Weights of a small transformer language model: width 96.
Each number is 500 + 25 x the weight over its row's rms, rounded and kept within 0 to 999. Layers, rows and columns count from 0. Numbers have three digits each. The size before them is the row's rms in percent of the matrix's.

# layer 4 MLP up, 384x96, rms 0.0965, rows 300-383, columns 0-47
099:515458488479480470497535503518512527544539455506539473498470495450533476483492486505535493531483525512478491477533470515468499476519513489525481
116:451528525523503507521516535533506503477467502500458473529522557489508526496484492503547494515475498556495487489487498486492515521542491536487475
110:475514483472516458488513454547498506515500489548474519493481483482526537521471516494519490493516495496555490505545519454507510460478487485470496
094:498489464501485465490480517529527498476537573515509514523478504499518530491478461550512504491459500534502484495491494528482501502503489516497508
097:492519493502507540526502507489510477537551479478526499512533551462481540473494447446472515504499504480492500477518503509451497527495530494468539
105:492531503492503482489511535525485537539501505476466518466499508483540490493510504486530502479509472477487484447528501458495511543527487526524490
107:517503513515500507506533498562459507490504516464449480493484520414480465518488515490540487491498481442475506521468490479501512492518520490494524
106:498494527520478482490492516535485554526482511509491498509506525430500492477505493491483472526476487479545481483493532538501493516487527459472472
104:487507527544509428492500508506505469479510521546504516520485534509524484526459499469489489491490511464532494490541500535501512497506467475452491
111:495523500496495457507502503520521484505478508508480544472488535505536465461485524529483516533506511522452467503503494476462475541503524459520486
103:514437480543499514491491470512492467499515502530505495494477468497521514529490508529488498495525471489517474515552498483503536486469514487487579
111:487473501521509527462517521496533500481446479488519508541506523436506499525529538524433520451495459499502462502490521482486515496501489503521468
111:481548500514513525458509502532469488463507499499439490537514532517521470468456524474521496509508523555507474498534489521483474479482463514491487
100:532513492521512537519562481514473479491482474547513500509460518502490512504496555491508506498429440520504479499475480470485499501505545507491456
060:443487516510521513516499498479476507506458495492458486499497517531526517469478516493501515484528508538519473529503487528497499487524526482512466
044:502434505537441509475502522531479472524487490507491493519476521472525535528518501475501489493493480490469507494517489512452533503555530532526499
095:475450489548514536500496462472480480471503513485487527534520533486507491474475516534526512481532502452500521552508470499490499439463473443475501
092:493519502495510470546466501464483485534521493474507434544545505484520481502494507560535468507467510530520548476490515518473436498509502494515472
103:476496502536463497475539536543490552489524513533513504543495513485487498513521520507494514538482470526519453471486499508478478473515453489523507
105:457531496526480475522514448480500487471514477490471506511486478533506481503518457539460478512473506530459449515526444498469484503513502509485486
114:516482484516545435503504547521491527488459506504489502531498474499460535516520517493475512467515473524483462489498545507471490463511503493496468
096:487535508484487487476468520526496482517539494483556488493511494487524504473527491522490485495518569488470493498508455509496475449523548506526537
094:484492490501479479498503490551533457530506489489493478498516476540511497493544515534489481507519461480498524507495534516510509490496538489496476
111:482481493508525479583513496507509485543513519523488485434529515511478528499503508495505476457524512501469477464497513522455488464496478511474504
092:505458469554460492505527533515488505498494519496512486494530529484476533495494503499461489528519478461525546506467430445465481506469515492462531
075:472544494538509454461529497511480538497499504514547505520485499475525498499511496462501513523519489482534500504572505522507538482480527519490447
107:514532475520480556519485486489463465531505533471478540500496505472525508457484511497529495512452551455468523516530507484504506490489515458525503
091:488499517489498542481497526488493478540457506454466518535472470541520498469466514488481518497497534520536510497466474532462528475521514516511527
108:502520502458479534503497435510450501482490453467492496511551491522484547475471498560503468507476516498444482493476537481490524497517472469493501
106:485489549524513493566502458531478489490517502450473503494488452537466494535481526484499476475521451500482519476490520505485484486496502487594484
111:517499526504478492533509502522484471481499454524468508539536527457467505479502501491506496502500529519510530510494479456483496496512521494507509
096:508504550520549475537508438523476469513471485527505498540507489544474519505474519499488473474478521464466466502454518485514521519504537522524532
095:488513499516519533510512504481473517519496487499525489485496536485502483480500466481512496470507480487459504498526473511486560498383461489531514
114:494466507509457458534480461536463519481538482516517509507465465496517524501494505485462497540472506506475512467483502500528423488535520475488490
102:473495502474465520492530475539483515584520452476498521507470533490519512518519491524518484519499509499548501444493480517488457542525508506500461
099:514526486485526509525516461538468523471472514473501499511445482553528511501516487531486447469551497523503503498526522476520543495484446520528497
112:492553506504476482531501494500455503512466495438461523501494559545533494491498500495506498526484497504479495519511496484467455504467546514506517
105:546522483511550484507490511504509542487470464490519442480512485496531470506513493534490515519480461481531485522503493515473514444515445479494534
096:484522538500523487515489536516493496512475482479495493517475496507543471532488510505491508496413543499465504488557464482483519510516485520491485
096:488474510473561505442481494504497498515492497503540501484500452476499490511538521506495488516475476517545492466532506509510544514530480468505527
107:476494483491480490503487456514474483479542503497523506512555487499487519474525490439484446477522495465493518508476528503507490464480491506472553
109:516496486523450546551503530507455496510497543474493534472517542516498481551521534479495500476521508456496472493485518482480529498484487497525537
107:463527481454481483489521466502498513531496461494514513494511521465496522478500474484522496473501513463518487521528467514467519515482531500512461
113:494511454524474568501460503493496562553479532505554529506519483502529526507519502502457500543470459476503527475552474513519528477518514510517474
085:465524489479502449482485503525497478470514506521498496504515539502537502531441496476500489489459542519535479517466521528504468494513509499502497
104:483511455504513513509478520502477499500423545491496534502553498492462499483544461522457508465507505517483478530516492482515530460481487482514500
103:471460538490453510459494510480500526452476511484511475507509474523553514483487560562493478478501465507522504516457521475468456498503527530475489
096:506491517519488486503501519526483482499513502524540539493507523537438500489506454492491509503534508431483520486521491477492509467477473482547517
104:485509486488467444522515541492456523536550516529492521506487495494523533490513516513538495483470495508511487478498526475491544513527507517471532
099:539476484510514451528491495533515520507523515529494505502540516502526533471513517472490510489506526476511476480539466497451536493524538476493525
099:517508493492515483487512524515487525523497498518500487510488513504486517543496467512502477501467461468517527516500517464502539474540430488464515
104:505500503508536489519509526519494540514474518508516511497545508492475540519461478494509519472538489487497496471466505517519526469487503546487495
095:488518541512497467486518468518469498517497504517533491512505507527514489562528531502508500505488486491497513520522474500497474480530489524497503
105:494532457501563534502531502479503472533492480474455486496511503489513507491567486531468499536503492530509499467500510519508562487519483516497475
110:494501491558539502490505529461481469455487492483482472511526527512533504478468460488482478472510505492503513461541552500439504520495512507500481
105:516495467491531469530523528499497525479474521507474486521460514495536501492532456520541520491459478464476524524499492498539535491527489473479477
098:503478475515498466515507481499512513497545550524516496512504519441523498456481494446490523498533545447490509500474494494492494483506553503515490
106:500501517476529479492496449482545499513525489521487519533504489486513534523485507554472462517494496505529450502518510447538506503501544509470548
106:477528439459518517479505489492493495530470508499496505535525505479482530488510530498487489476459515502530519535521515460473470507490510531518469
114:516543494514456539462495506485504554529519477509515508475547476507503503516485510559527486464481460470502457481483485531513456493519527499490482
112:495501478509493498458477536534477496510544525503494484495527511462505503476517472486514491477482449472491483518484444499486490515500532511514512
094:455517495530522516551515521506455555518552506498523524549510499501485488513495465472511487489467512527463504501495516509537531480518508541505456
112:469537509499506512464517517510502555525478467520476514463543506481535491537531504512469518525458521534512471469510477501475469474487484488482492
100:494535534519503487482500517527488479452496496528454502521499538498452518523497525485487517496476445516548523477507525539487505478539477514492490
109:478479494505525517524525519534517492509535534497489476479528541453490473516485498462515460482496460481461432545483525503512493485502513531500532
111:527496483522489494453501493486523509480480507519517506478493483506459569486512499571493486500434497474448471466470526469482509476473493517514489
118:512467507527521466486550536519523471511473482500494492511492470513543514520537540527493501513530464516522486476496515485467473497455506477538503
103:523525515510534441525511487527524476474498513500496493527534460519518505548519528505489484446508501483528496490520542524494518487531508503508491
102:487494518504466509490493526505471486538503527518480481448457533523490492491486533479503465455521494504529512493458467503466464475510510493522505
109:478448490474528487550498463484482480480523519476479522483464501495486472495524515532530508489496515455477461515532531499474498542497496491501490
100:503518477521521484514482503488482477524555491532493534525567459544483507509478493493540479470511518531518497479496509510480484480509499510528470
120:477536496481520454489522497534481493482484535553506516482520513499518486508520522476538501519495514499528532479476553447524484428474474501525504
108:465477493515498515522467482539486500521531512556471512528503504494441461494490502507515532531482491531504504479529496470522558496484440527518482
102:484561503498537475494483443495480521490504512561518515507486512478494473569503476474468485464503497489501474498533578487491505523448510467473517
115:494479475531510490511475511479532477509519522538475520510565473492494500526492517522505513532509503530503514481485476527473494460466516514516481
105:488498535517468502488547506541465490479498471534475508522483526513494505506467494469500502462508516543526439497479508524489445460487504500468523
110:496520506484518498549481501527501493507544478448471573525536490497478512532556493491524503470504498498504511501507493463518455494509502489485472
075:503456513520521478521500485499504539490521466530515478521516503511503498531494516572432502472483516508542500496514501476465445456497504501524480
101:484491512508457536458507467544513504534456479484519551504537477507478521483491497471514434505479500513506488510485456531497484435520539474489459
096:474473497460539514496498496482466481522505485492477543514500504495475550513493446534516463505472476508484493534456496498504520490491507473474526
093:518533516515503504465539482517488501500475531478457512467540509502486553515548498517455493500477544491543488492543452509516494466544524501494471
092:523524503513508456528473482498524464534504496512484511490487537505528506469475483490503508543441511466511479504503542527491476490527485531507491
111:472497481522530490509497482515497538495557475499520472539509468502511522522507465510483456483494497482485520522483507492565487484512522477488466
099:495489518524475506522508476493511486538478515466511524534529534494500554497489516560489480457499470529534500497505529531499481527487545500496520
# layer 4 MLP down (transposed), 384x96, rms 0.0901, rows 300-383, columns 0-47
099:470462485502481512497456523497473517493432510496460492471509545498484469524509496513504495464485524484531515529479495461476511505505544522513509
109:427500522555473485512502502479509523507528453467501492486496483517476460510513502511491514517532528505442477471499520522459531489534483525533473
108:510477454481543491533479490505446487450527486514517549469491503460511520458481558524524496468473506508545518526553493468520551482485526466519503
096:472485525471506476503530540475485506501482519511495523468525509472478472524461471481512572547498522525500504475480476505521503508474517518566487
094:510488526485506503491530474477494478468505530462490510474569500513474483512510491513547523539478482507506509525513455485497474475494493485464509
111:509486510513494529511553497518507537538492510488473517531467471507518548484494500485533505463501506518518508516421527499464548488506494511480501
106:489484528529472560477486515466551486513474503516510495511528499477524529542518453489523484522496466475468492530461494517516508505474532540477506
102:514508502470519524476500478478505498500555520511490499441489543546522504491493502483537497474526491471493494514510494506483500474485505515531470
106:482523486482468525522499500483478489493465452506484450503479455480455517473513465514507516467482512489475463452456495519497481495523543482533538
112:494478496470501509468522499507456501497495513521499494540447511476499517452517499487528530498481496436478525539472468511511532470501469522470523
110:486534518506509484511451462499476527530503515483456516502492540506452484457554543498461512490504544515488540515471478561504510500511487521507471
110:512471510471506514441482511501525466484524486479489471505530444482515518469485541544431506487484475504515483499466506517452510512530504503512528
113:487507485528447506537503528490494483482529482508481527490481556474509460508560470513498488500476495494528501520525509491540465504513488523506538
096:478481504512454499518526491479457493453526466518473530468501497500468533512466524491567493508513489503463495436548516503462505486483495495509481
055:555535495530528526504541532552491495495532515460535490492488496484479488469527487515450503517496520470510487494535506488464487486542503530479505
047:477534487523497496483493523501477522474491516482494493511545508505512497464499482524476507479435504508538522486501463450495539487475500500460502
088:540501484500489481517515530488531526529433491493508469513460508475455476513517483492476518487511495553496457505474506525519477558547512519525508
090:514486545533505530457508473516525525507496485536542526478497511468472494484462456474476520469522541450541485515506501498532551509490466509501488
101:548510548477499476467498516494479510477493523496474477539500512492475483554535453493521496476476527510484504490497495486538452559501506496526518
111:497472512488483483550492481523493514503477508500452486517536530483505481503474558470471491468531483493476509515517483532524518482453522518532489
116:514482475522438470539510507478536457497504492486528504467523472501511573518488500507494503484481531504481543522513515485526499465470484518444520
105:507532498484524507471537509520451497477489496483485506480520471487468525532516568498530479479512516503482512531531479513525487442516513486467502
100:519532470513471501539471494481514441487452540507527517516519483534524539480547492502467481514484509515495516528562456492496507515469502469499523
112:516541508511502486502471546491484522450538524527492495479479532479485497501464512464540526494529501456519497499542513499517524497500453473487494
093:533527494474535508490436515462504547507460471478510485490477486511517483533482489502556513501508490557533469524503506495575492467495521507494481
071:511532510496505517545483478504479501490484492481512525540502446521457500490530525488489477479529513503482533514486495550461489498527465490477522
107:515500493475505482487490521528514500511494500492538508537536505467480491511446516515502529463524406462509473498486448515482483508522478527502510
093:523496496516466528518528495517478529500516501543489509494491512512455485513473536511500484508537485486466482512524498465509457488479496499486532
105:519490551508497458463461462495483500498485521519536482490486484516471525508503506477477509507476510550481512510470475515516563513481519472536510
111:490507517533517521546518445500528486459527516501505518471471468515525481502511513478522467459508482502438470492497490467463473524513518518500475
102:456500495516508508495500519463504575507509530482519534447448484526530490509514524502509531503483490465523529527498533488553523506481479512530462
102:444481506461484533476484516491507462511465505495492538498482523535511488538484496502477502511554557466484517493515541481526484519512525481473488
088:495492499479502468506491474484544511523477510539495504488510469506509573528563490505476534490471510522518516495477492492481471469541520521503487
106:489511476488494516468465477504509488536478522469445498523430483508519511444496502526487512478529490493512480500491490488459498499467517480520507
107:528492500484488502499495473503472485512487551485496526453534530474515490508489517500546498507498544469482468477536506459527486520503544497496537
102:541527496501472521481516464504541510502511490497522473483514489489497447478476477484528552491511509478467493532472491530474529496483502512510569
116:521469463528521524476497557479485498482531499491547507530507513482496485544538525509504503494514481480526491472464497477500498549504516501487522
107:449523507445454485480503486516524507505518470458447477530510504524526516504476482476476499503481493526485512499466450529521492517537486542544495
102:503489486479512478521517487474546473478508479468455530507577517498485486473539518504480503514484507526523492507503526460507502475494508466480482
095:500538499512475541491555479511553461495536478476499523489472527536521496502517431526508486510476529495498526480505523501529444448526483465479483
108:479472480476458490533495529498488524480489501502490501504541525470498515515511533496499481510479515502565482454472553502514429511507511491504488
105:524546519470519475535473467489526508513505488521471493506475491512532494521533476503477516518509510466525481507521502482504519510480503474499476
103:503502544502511521535532523523489528531518525501521494466528510530458542539503503557531471459507513494498513505516552493480538459508476505489471
101:499527507494505480505488547482465510468529521497485505511493488501493511538473478491524506518499492497448512495519544473506513512527517473527472
090:486480513535477522471519483493470486537459499503517506508501536494534520484482481493474499538493502521512538531538509503489449475461530489463514
105:515464520490534485526460466511532518487544488489479453499519447478524513485494550514506486461532478470505542506547504472446492560502527506535482
096:506526508491507487496491463507508521432500527504536505501494523491502497428493497500513532544510514503521474451529501464492501471494476459507525
097:497510456507515536497455493490505541463522462508483513497503530530510537496540548503558485484488459519521496540502547524562463497490490471483556
101:493548460520554500515538507481525511503521533499501513500482533456490452499516527493451560483534518476518511531489483527507501499521487513528527
102:488538486530545515454504480498543449461469514499527444490494497495474528451538533523524529470508525492489490496468485487464483476484537517494513
099:454488530495469524498540502507535522479495512472509444474521526499515500499508518488463498458473468506494473501505486502523480528530524506539536
107:461509466503504538495495523465471520530500476468485510537538495539476504517518539485511463494477523485531529503535487551536472467526497475515506
098:493465546490487504471523452529492477468468514496491520467444559502483506510478484475496513495494502516502461519499478499455512503489529477492486
110:507507473516488526486518522521530497524456512505522472489465500471521512464520500516467480505481532531474474473495510514489516488445551510525520
104:480487504487515484492479516542497532499509460482484476495444518450464488461506532467525497457473500513505497502476537518481503447504552499506513
102:466486483546496499519489469479504477486500508527488507507534545482468508513467504516481481459525475499515513500524491499492532483487483464465528
103:481508485537481506495517541515467478539537478492517506519524465465461518495509492454485494549478486536465487491520484517509495522538502513490487
103:531503526486490494503535503486509484489478461488481472511509460490509438509480484512494556495531510457496512463463488470515480485518469492471492
110:454502502502510496488495507508487552532511479503488556523489502489506453526526454468492443499493504515538529483508509479470492521519533494525487
117:457467489529451462527499500502503530475502497486489484466515498487481478472532459478513465477533473456497492447501487460486492491506507532485470
109:448522468489486545477478497540520494504529491521536494527511492512536516532524492490518507473504472462483519514479479470474500490491539495495476
099:500488493509527503532562529483447504533510519477471481477538526498500500482521510499535485493514519459481510505468500489509530450471483515560485
112:517520524485501484505516509508499500512515489527444457480517506482513511476542508509478455465451484502514507503479511478482467469462552506490511
091:520472500454507477473526486484494486490487503490491559450483502496498485464482507516456519491535472503489534544507518508513499551506502481509518
110:495518483493529474486557519452510490500485498465490537498502472564489468470472496517491543513471512512490521497525514480472521480489470468535491
106:497459484501518470502490496495478499479457479532498457501520476535524535535487490509469508531472547527486549491500488436481540505494502502537502
115:497490498517493517515585507504450511511500497509525522474519454487503517453494515472506503523498472535548500487502551509492493467455474476537477
102:459523509529477541501490519537487506487477521536494497536550468486478480512518521499485520482516491533454478500517507470518531462506482483505582
089:514502491501499496499560468467516443487450487514561499514491499514495518490513522494480532548479508512493493524498497494506458535498504526499554
104:520519503483466513541529483476456522545511520528455481475436500534524487474462525512472544507523514481502494519498496479483485483531506519502522
107:501497546481561532541517488500485473548492509488518487488469548512493491551504495511530501515478442446522452512535494507528511530493515456511514
115:540482506539518481476468496532491494481491512513471495484464501481540496521484506509514482473497484485501559525459518487529539451519460492479447
110:431484504472524517541479491482497489456527519518474517547481487525495490543476502499529548496464493531483526507511519459554499500516512504467476
095:477462504488491532536489543515491506505504522512485497493503519539468464445512546528549502517501503495502486504487476482506492506516434489519491
110:489477490479531480516507499511547490469464463527539464519529484466513490561495500513490513528531519512498509507499462524521519514513498535521508
102:545522465504500529520506480474518538500495532451528521475476514515499506450471505502505519528546492516465509521514502517485485535460484516510507
102:503511498479503503479546484526464490572448488481526523481494514494476489507512474472534525515503489535486508509511533518510498502515496434514534
083:547517565482529495460508504476478495501480533499494507510516512462526505469483494489523511494473485506488552484471486505510546539501495521470472
086:531471508488483483571467550495500477542507522513504503471462493458560474513486474490507526507509539504522466516542456510544489488480492519479515
093:506510510534503465527478514537513573498512521505463509488505486537484491486548536492485514510488535541536502482541476516510527500492467521501532
099:501492507507470514492475454467526493488533488530508505522492496501524472507446470502518472479540495463495475489484523478457473538484491546468503
083:446452498495495528520480504487499472444486538476540471592501476468420456483515472510501532529514522514503510504535509500462514514488514489473503
116:547518521482553491496472516504497493518502523497494521459519547513490480551510504493509539527497491496548465480541449536480502515500466510520542
090:470464465498534497536492523466472479508496518516485488474499505525486480500469524486474479504474514470488500498549501521484500527508496498545497